config.yaml
d_model: 512
vocab_size: 8192
activation: "geglu"
positions: "rope"
qk_norm: false
steps: 6579
Each number is 128 + 24 x the weight over its row's rms, rounded and kept within 0 to 255. Layers, rows and columns count from 0. Numbers have three digits each. The size before them is the row's rms in percent of the matrix's.

# o: layer 4 attention output (transposed), 512x512, rms 0.0582, rows 247-255, columns 384-447
# v: layer 4 attention value, 512x512, rms 0.0462, rows 248-255, columns 384-447
# q: layer 4 attention query, 512x512, rms 0.0343, rows 256-293, columns 384-447
# k: layer 4 attention key, 512x512, rms 0.0351, rows 256-293, columns 384-447
o247 083:102115141144148103146076150146102105114110112099112131127080149128126133157138153081076125121111150083096159128118149161151153134083142111135089076124128142126135136084193163100180125149097175
v248 084:135130121145100184093087126118106146127093126116107127094156098118128132129099121146106144088156128143139103159096111107119105123143145109142089116125148082163111135137079135111138123096088133
o248 084:158155126146099139062124107141119125125121118109107150158187119127166155142138144125059175096145141124107111109110105114150125138184156129159099180176135128117121153112080122132164129091147130
v249 090:136129109098121127114173110102091111115149095144144096155097130118098126143118127102110153130138128096100156124107133109159122109126087106149146144089115145142148116169148164090156147125135116
o249 083:100151127061119094141128110129137158149145110142136115131113107138117135127096149124104165107136091105110140124080155131112117120118105108157167128152168160137142099175154096116174149156119103
v250 083:125139150149113144097126120089109135164192153107154170111163106146159141152095136133143098099107106095152178097109108113150124088145124122161123162113130124138156124167118090129128120108156125
o250 085:082138152160124090123148144092082118136143142114108152122106120131126124134106161162096119115096128134145144112092117148116117142128121143084153108169101115136116154152135112115126136097125137
v251 086:167124194119168081098129151111131116109145137148153154164098127118166205132144137109172154130139124098148120172131121167108151121135157129148150099126091172109116132104188129156116152135140142
o251 087:121100127114145135127084137104135160101146090126126130154112117123134141102115153158158138136142127114146098164141163107151153122100104128109179128100107131113131135135143115168145083119127122
v252 090:095116126098143172132137133109115130115147089149132126115148155100076108133151102076119137124126148143084078119129138116126077108127119098130131138093120141136097106165113140104117110123133126
o252 089:091141146163126135157153101148158126129148106131132120145172123098136144121140108113122128134135166142128122128140128142107070111107095094114133112142126158129116126128096163117128124140152114
v253 090:116121059131134108158103100107124146106162161098140126148122158148179107133129165168138152142132110131109157107137115134113169132110125141144148149135123098138119158167176171154092142086106135
o253 085:131129093135122078162130095133090157119119108128156135116145125159142159102137153127099074186144118143114129090100157129102151142121100127155111123132105124156110129125160137143136102133155135
v254 084:132128138145101137151149137146189122160137119137127137146158127164115161133116118128130119123137112145134124104137129145175118175073095117121126172124137129127125160097106144148169109169167093
o254 080:101158157120110124123155139160172111143120099121103143160138088140141115140127128144159080099158098092139122073169138110129109134126084133138122107109114101117164134087118154104127113122158097
v255 086:173142086128136165163106143137164165127138144113126087104114108113124157099097147115134132083105188147105120139132122192115132141141111149133124110103121149147154133140162126123101164145127118
o255 085:137116112104151145127132125129093140184123115129089116098146122160139129119165138130165131141143176093131122111093097143160116104167137123180119074095108132118113133150126160133123123139139131
q256 068:134130112093129102160140089131113124122140125177116140123147137103112087123118144085114132166099116097103145129166121105141156072113088121080141151123124116138126126086116101119120140142141116
k256 070:127140104111117122099164132188163159100129118172124156118147144138118135145184161102146151155137104114213100099119114133146196113160085098165118152135124088104118154104129111134170141148126101
q257 074:119129139127106131181149138141107136099132130111167132130075137096131146134072166097082130148121146125150139155142162160141106142120127161100148138131082108093144146115117094133159109132153118
k257 066:109135153124106159134135133107131138159146125119150114173130117112097159125089106115138156154117130143140088136106131188149125087106153141099133095090147128104112141168091104147173147147158123
q258 075:127114116131091124141172119161131142153141147157114086136128105118124148127175101146121107181141142115141103115145130113150144153158133135145193094129116115158170137104112171164131117116126130
k258 071:111137140145115155122160082156132152140130171126121096081103080147096126098147194154180150124135081174126141093127117130125080158114111108122090149153131133098142100121109126123104139112132124
q259 075:139154120118121136116164153106112152125176089136140148088133108126130128124137167123112094141121143166170149089123174145139099108124105122129124156137157167152093132125126133091115145174101121
k259 072:174116122125133138115189133110122105119133162133118134104099167151142130104146102098108150102137136154143115137139129107118204117118156105169089145098137108120093096154170142142106108146150142
q260 072:143113139081128122122109072139116152072115093144094100121115122141123117138121119130158109173131126139116131131147097152094135148164146127148123123100128108144143163121154115135101115134134110
k260 069:132126114178127136127147081096138114118112107114123126152148134115092139111109104091114102118147149110152125116109135096138109120097172129105140133127176092148158164148073132153137163085144136
q261 074:178171129140127116126103109122136107122135138111101099142135130119137144114119121152133115128119126125099111113159114092115130157124138142113124113107107126153174124137108175130123142120091148
k261 075:152107135167106119173144115122149136161135121115130113129162181155159104109147126122154144129185119131136087097137133150111175133109105159137123123136131169148148143105136134109128108135106133
q262 069:127121120158109126144118133134133160152101146171114094149090127091165139075138121125109124176136173113117137172176102098101151145113129153130154164145148106169158113142165136105091173108133138
k262 067:147127135113164110150123124124138144125131144135132137084121105127104167184126093121102114124129138129083107160084110151136143120140166127138123089134113146112127123087133158145110072099122101
q263 075:115141111133081129089149103075169120084168102113138141213143120115156102165136164095125147085110121113141120124111137116136123129100166176123118104154090075127128122142135102143102107127118121
k263 072:108095148124100103135132116116086128126101159123143144165117138126128131126115125118150104108085125145108109146119139121094115105091138140134106116115116145121095158137069139155132119107152129
q264 069:126144104104114127126095096166105122117127136142144166150135103123133172090121153099131114148097161117147100084122132187109115153126138117138118125112111119154124133071148097132145131137140142
k264 068:126099156146153123141089155148117148144100117136111179142130064127140135120086121132118079097123118164133110149127094163114134172114149094114150169105178125128131131104113117150150115078120165
q265 071:117113140142102140120124139163120151109087111146127137100154105134158142141157146191144157167147067100133169106114096119131126097100130144113145118131102142105111120090148107044101124123092063
k265 072:124133131119131116147096125122116140129132129102089091115162153105145110107150127113106114155095070114098142115147134135127154186115158152072117079140113162104118110129117141147132088080092126
q266 075:150121137152142098153125141123194145132115110103121147142102156149102124138131117070100113153144127095112108139136080081113108130102138123126117085130142124129158115094084134174100155130131153
k266 071:097110111145115084126114103123123109180109128128133169146136123088109132126114122119099118122107112104133113144102116162125142142120152117125111130154112143133133145098142132100138134120094129
q267 079:119131135117119149136115107123131156096092122111112120148119142140146134102129159077138125138112123132154160121104104115106126132098131107099100144116160158123116126104122119118156123126185126
k267 075:162086128138150112136112128137122141117084124113117169125103132116127130120136132111127132093121143090130108127113156176125120104129167079113124165144178130126144122148086107097140186137117070
q268 075:136149116142098132159179154070174121144098149079108118165134128153133141149117121110130132160130121134113091138137124088122149107107097097102167150169145138102122143128149104136080129108130140
k268 072:144095130083150105142125139133148101119120139154130161118093162120157140124147120068109137165134124132141106136128127095105151179169126129123128142156134099132114135109111111154142110107120111
q269 074:148117133122177103159139132176131091125110160134151131131095137165136092139130126117117135138155122125145111137128128139121097134110129161154117172129077120155123117114114118171119082116145077
k269 073:102096045159118112119087160094096152117121144147107113148121128139163118141086121092090125141094133142131143131079135169113136103131179126117111138193112156176152138083130088085128109127119110
q270 075:116136139108128102146154099150133103134102092124164129132086130110123134144122135150095128130192130143124177101155131130127097127098111086134174169129165134134114114067115158143129152122083164
k270 074:116134114141107124137148146147149150132135139118082149115117144118158100087083114129114160129097157163142084157097102093132155089122149109141161098088121131109123152112148094153139123168109100
q271 075:152170124147149146135115119136118139083125140117126161159146125103139139149169161121142140135142089096096140129086123149156109104138116137093155133148145151129172114091062104123179127152117101
k271 071:127120131097119174077089104122123119126111111152156101136148136155140154161125143165121115180078172140112129125160125113079113119122152099126129178090145152100125113108146122141122145147169136
q272 075:130130141088131134117101153102113101147109188096114089131117134136119172152132121091082166133082137138187129096107144171149095118142119133129141101131135106123134159146133098100128155143183136
k272 072:153144119118148121144105129141168115082126170130123106086138128094149097137127177127074115154158154193154128122144128133122145149167099116123121111106128126099104167145112162121134102147166106
q273 076:205145114159169120154122151086118137113114133145144083146118131128141109156124130161150118132143155133096142096095113141071152100076133080103141164126120124076113117100133155181123144121139102
k273 073:148142136125119059105098147135131096140076140125108154151096148134111139171103147092133123183108162123169156142107146121156164115119110115131086118155131149137189095043132102109146112104128155
q274 082:165133064110150132123086118185097093128118098175165091143084129123133136149126127098083125144167176086149120133151153138129108107142118130119134158141142162131136152103134150115190129079085126
k274 076:141111117107162137138112112129138106141123140133083126122113141107094100145120143111127160153100174143133081114094158123137150127147119140122142086122157114150145157050118104140144112138121083
q275 079:126115168141151117170117127144115130141144118156112139144140125138114122148128177163141150095124116135124154122148128114117116127145115134108126140139177068149147087118140121106115124122097084
k275 075:129073157129114138136127153085140142088095138175132141155110128103130144128133137150105129176085170132160128103098113121127157110090152127119131136110105118118108148145133126117110095166142150
q276 079:132126123104133108181125094120135128131129154150120140149165157104140149120137143146128121132122145102124157141103121146097123110126137049118152068102126100120090120124160139145097134083159088
k276 073:162135157121140112143117146121096107091111138093148157124125154132103137100162097103109121115102127134158131110117155124133115146106144085123140086145139128130135108141107153176151086086138154
q277 086:169132144153086162146100102132136145119131110127117115077166124126136138145148116122131114141115130152116100130196100172117136094173084148166132128147119130116150134088114114139132077155169156
k277 078:130136122098084114118097127152136099134162135107129122083150125144113137188149206144119156130132164136098148161147087135106116140106133090098103145148119125113107125125126116097113129104114155
q278 082:163111138147119089136094087123116110139121130128122117098131119117124156120135080122136133172121134106099129131113164117127121118140130113130135156127107103130132120129129149116131127145145145
k278 078:111114105135152079166129151146140107108151138171135135164116158140136121102140130139139152146114107093124134159103115146099137148134134156111150128197159091103090184150161111125156157163147112
q279 076:138107097104111174144141188127115146175078135142108116121147141150116118136120128164122142137125104137120133153189097132136118076127096134123090187071101109119118112126103091133161123117148096
k279 078:149101156143111126127135130103142128108142107100073199164122140142132119144146115125119074105141123123137135106123129056130125093138159127092132116141120176148111143159144117162119096116172143
q280 095:112176130138181163113150117132126105162125127131126123147126112092159143149186119147154142180082171090147172128075138116149121118089161108085156107119136140151129111146126129106161156093098120
k280 085:137116126104096133126126097163100104138093103164111150152112105106120146145126153128130099159120117107142137115100141127091101175123112115118070165143118117133138125148134120162135089115155146
q281 091:147101103160125116124116133112154184119170128051116092158134123121141141124157095163140129157131081133146148139151157148118168113118154140142103073194083140134165135147156111101105159142176137
k281 082:095191129143170118110147152155125109160111153112114139142150127079126141126155130119152132163108099123151134129125155139138106149130188139122123122164140135115134112107127138125131145201123150
q282 090:120160128106144124126117063135118102103123111123138131172148127109161130109100139114165129099092126111118117132091156143148149105159145082118110107132095122084119067135122129129171154098111131
k282 094:123147142129152156102138182092111150151119162116111139129124123127111108079117140120139137205183110100132144132159142127144129132150133148110110112163140114152145109114135136088168160174060142
q283 086:162133126119105151139118188129106095156100136170152128157144111138152105116128097135160122193090125091117170115140114110092119095155059096134138152131156130124134140143153149104134138135144131
k283 087:111158149126104113169127092112118124100125143150137096128174103149141104134156178171139148159119131126104113128119147140108154153102137107121154119126108111134173104109143089074143104156086096
q284 089:174117136120156139119143141128124141165111100139094121130120113127097147159175117132103141186113166105161093173168101118157066151132145126076122112157129113141118134145140124108084129132159149
k284 082:180117101116142152086149149135167099149086113149139153128154174125120176116132115148166126145103097148165079165126114096139107095117122136131136071133147094178084123101130085115175165123139132
q285 087:139136150081159099080137155079140117148129094160098125151101114090125111165140114101122104129129106148117112134125100115143106134110127132168120142180150111130159111142093092154114126086144125
k285 097:145111158103139147123109107091181141098149081138113186147131139138122128152152096147136124113176114114153135135104106100116106107081127100110116114154091135092109128135142138112140142161130132
q286 093:128112098113157142106111129101129141160081127142156106103138150131135114143079078164103122159121150148110134149152114175094142118139146152119148117123131127122134074150159143116145122151094126
k286 099:105136118153115146130149164119123112145109098154135174095120119167152142103112138083109109090177128088146128120116163115133117143064109135165098108143178064135106161168128075166118140128107114
q287 103:153117100113119157152102186122127134143161126119140122096147146161156112119101145137145130111130072101163173150147102121142126148117141104123098140100103150147118167108119139182147078137099155
k287 099:071135146124115141151132149109072139131129136127088103114159086101132109132106141134108100116166123156152128167154156136134142133130155128130136168143148175144122125116097101138151117136097137
q288 091:112129062151112162122138128171101150120132129115111107123182098112140124113100131124092137125132129131125169164105136163098135126115114166145145124057130109137112099109120127125155064107122109
k288 099:177148128132128125096147166102132141143155094112142121124150113174142102161133154131119114087141112136140162103150149143128169105150149123174105135117135159128150114140104121069159110124103134
q289 098:108140099123130164138131102114095134097084131149173117126142127107113164118162123138106114147110140139115120181146126122136107159182127170113119119152140121109135150144119128134123138136127143
k289 097:116103103144148131150081107134061178132175152184143094123152115140127120121114126134136145150102160136102082187116142122143139116154094124121126105133125134125129142126110146086147140152132103
q290 103:127130146133119107135113149117131142125126132129100091118145112117125127137147165137123085140105149127131138120164119154141073118145114148165082116144152132141130129109100102147160083129085118
k290 110:106088122142143130116135122106146090103112115151097130159110112153132095120099141117123174115146128114129162101139113112098110134104147124119113118151125172152134100136096162137110121135131144
q291 104:121144115110097105106140111122153070163109112099161104105139129163107091142066105148133114142101123143130137133136126157138103158132158101053114105109108127128136108089117148142106134149161165
k291 107:124153101117115161091139161162141110164107117110119170144107102134129151148100130102082091147106122116134096110131120161169115120126113109100119132095158118170102154101125188146099129075170156
q292 111:163128103107112096141130130180132170109122114144149132159153145101134096119125113124150107131161131129117114066139116176088136128159091110135075119146131116108125158099138127131096136152124089
k292 125:114121149135119120121156146151147172135127143148146139149097126111101106128125100088095133113144076138100129140126130130124087082139131123124111113114132130168166135120087158153110120095117130
q293 112:126115173100125131155101125161139133139160110141108147169103093158121151098097183109158084054125114160132105127052102164128165133149090167113124128137132167158144145136145140118128089161139112
k293 115:146135149127118177114119111182125121114139142159080167175178126140142138190097105126127118146147137163137135113134119125107172144148111135104119082088066154179137147150118137113115115155118144